Part of a small language model's weights.
Size: 10 layers, width 160, 2 heads of 64, MLP 640 tanh GELU, vocabulary 4612, 3.69M parameters.
Architecture: LayerNorm before each block, learned positions, biases, tied embeddings.
Each number is 128 + 24 x the weight over its row's rms, rounded and kept within 0 to 255. Layers, rows and columns count from 0. Numbers have three digits each. The size before them is the row's rms in percent of the matrix's.

# layer 3 MLP down (transposed), 640x160, rms 0.0884, rows 189-206, columns 80-159
105:162126091122101078145149124123110135080161122105120125117110131109095092147143138136176153120139121120113170140141143136130154128114131119115163124156165106121075150095128161106122135111136137138126171120128141098139106098090131117141128136
092:109049110149100136160172081065144165117115117156107154129135119132145127136139136125122164121132128130080121142118115122072145119117151126111103128111155132115133175087142164097121178145093128139116120141134160098137136108156145143139133112
095:128126110125148131115159115078136143154089126133123153096171146110144164132131130133174130174123160147094166118094108137085123136124085083115113170089128137123116143114131116095158097146107127105166121161134131167137110105171120147123110139
117:171102123127091126137159162111123152174133111151146149123173107131161140083112108145108075160110107135097169160106165126152138125120148102131084156121103123145132116106145156186132129126096106143133127155129163115107118106097146142112160132
071:132126115156129130120125110150157155101137118132160141102119165121137152110074088176157117131098090147140107165141149114148118169145171146142129131154121135123170142110143157103114104145101124118131129121126149145160097130139136189113155151
099:148150119132114149139148188093134138153142103124123126089136093120106106083153128104137092142127155134086107119132117118129136103137107088078173115102108127114178140117151118112121126134159120155124143132146134080133095087160099125096110112
125:126126108133077141100102163175148134140117107106090116145117142135142155132116165131082145145154184125113161109146158117174133141135175105136132181094150135161116100133108161141108120112129138081146143131172139113099140092097130117135133120
103:103118099108141129143132163122091094110158155092130139111121148147153128144114126100130119165103131124161086143125107185126124144126094165142130109120126129147112087133108130116149178140121165066135145121109103114146093148149109091144163137
090:142097115119177122083140130127152147134141097148151084109134139126141140091129095128099128082112113115096087141150125119111126078138136100164105110114103081111137126137110093154069188129114103116112129132149123120141147135115149127125118096
095:098143139157139145144107137113145084088162146123082098125134142146151143113096077100126123109130153154141144102152108141127091109152125159123149140128124171142105156145158111123082170151175132126142129148131102116107115105111094142147155122
109:136114095135098162112160155130140131094124140151130140107133116102134139129098136109118129083146112196129194135123124142134142143120205152125130090136105169111135100065105118089113112075105142095095126174129148098122177115129139101154167168
103:161081107137136101080147146123129101118133147097118085128114115099128073160113111141114125182146126146107094129172159119164117147130143157160121141104107143125116123087157155135164144123125113137124123101103101102105159138137149166168122151
079:163122117128129125170085139127204138111131148171104105125127112179146130107115137129129143159144131110124132131088158106151112085120114139090107168138125164146146114114120108130129090093110123162131088110138149121110129144141141173074134118
099:131173123162108106130134134117115121147162096130133120183107139112093093152162111146157142102120131120158146119128168148101140115152130116094145093160116115118151144157116117112151100189116129118116129160140139093111124095094125111155093150
083:161096144150156135127136133092112167120127131126145147131149163091119112130112142116194118087156122091087147146125148134146176123100090115134100119120129152057089139077106158055138157119125100123143134138159128154137125137147132155146137120
108:148174127147162133132143130130131149136094132149109144098135093151140107097151107115146121110114108140114130174092163115169142106131117136128157095129135083154134169166092120131110160114170144158147159134150135120123153136082157090135153163
084:166139121134159130115135133152132135132096176110133142135127156115115095104201109108102152182101083126120159147126125115143140184093128126160133113093079109145097130120125135144135143168127086126130155081138163128110146144125144174107143118
107:118133147120124160131145128135139117123085141140129112145087095102141105145143110112098131148141102151159126111151159132092094149132140136130170111110131117116143080152135137095167155091137110088138139128127125120152104073063125127133093143
# layer 3 MLP up, 640x160, rms 0.125, rows 190-206, columns 80-159
098:166125088119142109098161133147171124146188139173156129114105141131175148173109121123105154210135114130127127135144106117111150146129165155113106110090153108159103162115151090077130151139117140108117138132158120137097138122123143096093123115
089:107128118125134140118104094122079115161115095159166152118129161155142143108163133153170077136127131139105140154136119176150158114115151141096084127156152140167159093132139094162156119160129112132166125155164114154138081167147114120159109104
092:091146092111121127110135088129110124119129129159132092171092138130134138176109131113099187131090104125108116134141093093138103135101150120123112124118112110129142131093102138114126078109137144116111146122163126125117181139162115151122132156
096:098137097113114095109141105097119103158120128084099131127110130142145117088122150120111148197146136146154126102163101127103159098082148133121162123100116106119117072177120137174146094094152113139124150135153111135131129136126166111147109112
090:154161116121145167094158112109144106118123123123133097108117075146100145147131108126087188177113097125141141086169148145098137146130108116133118149102148121137107105117133118134184109089148127150092142132168075147114160146137129125073143147
107:130125116104106083112151106138134106163115086089114123126103145112119131163153139121128180141114103111086136128149070119107154139139090131138106116122119112148098125117169142118148105157117159127137116120141123115128145138148123108148125157
104:143132104109144092144113124096174139141105137104119121101163079135118142154142116142124134139117103160147115109114127164130121191142127154159114128064133147128139154131131141084125177158156166119102145142113143135133165140127159112109114111
097:076146119130131092098142149094134113116092162133122121120124089129139133086169142117131089158124089108116090182168103168115146127103157116121124060088111084122168138167129134103136097144153120115136116102095108114112162143127115101104139126
094:139124144110152122150155134134124121176134123128153115148191055172117163152139130140097123098117125151176124127169130112127089140129117131134108112097078133096109167122130133164133164112131144065119152065133130129140155087093098107127149141
097:115123154097150127118114127127113148148099147138110133121114152131110153201153068105097158116148132101135110145134131129158158117125130113139091098124150104108107139127132093103148127104139159135140161134128153113114122074154168130155075120
107:114131138166159132127092153148119096121088127149156120114113135151106137127148136145073103124156167122142120110099091123106124133164129154120137164164100076159131105140136106135133127183116140142167151116131130143141134110135125132121129116
096:144132128106138137087086123173115120123141083133134159149147140139171127091189107146110122122135129154148100111147132154135128098146117096119081113145117116122167123136140180061140146105139147119131190118124121123179120141089170113134153115
110:139149118153121138089142137099138140141133130117147125141171164121115140121122124099143127138153147146131175168146116128125111091129130120114095105116158184134078159132131106109123126110154160120101123100105153108118136106127184126165092141
102:121135115167133088042112128122160129136131131114157159122115110110130126127140153105120117128112147110165143093132151120183125111145129166173119094136131131146080117129122133128093117103147162116146144122125134149150109156119118111114161133
111:088126130134152124109141145118123072144112112153130134127131160174133105159136099132087147151135111131116140095139137086155131146092146119095175147113082137122156129138123123099142146121121142166090209144137118110118136129113107176098120184
096:134163137072113157143133104132107085164157132114086089140163127111138145072101151140141087112164165139134100142175129125114119157120132133145103130144177108109146097114140131105166136108115116142111085146127111121130140120125104134149122107
115:161146132119146179118124146108125095116126117118108126127112126125124151131145126160094148179110185105158140138146116138180152095156144132134126087126136149101115146122156117102110152124131106134121080128137153091142137102100175138164098107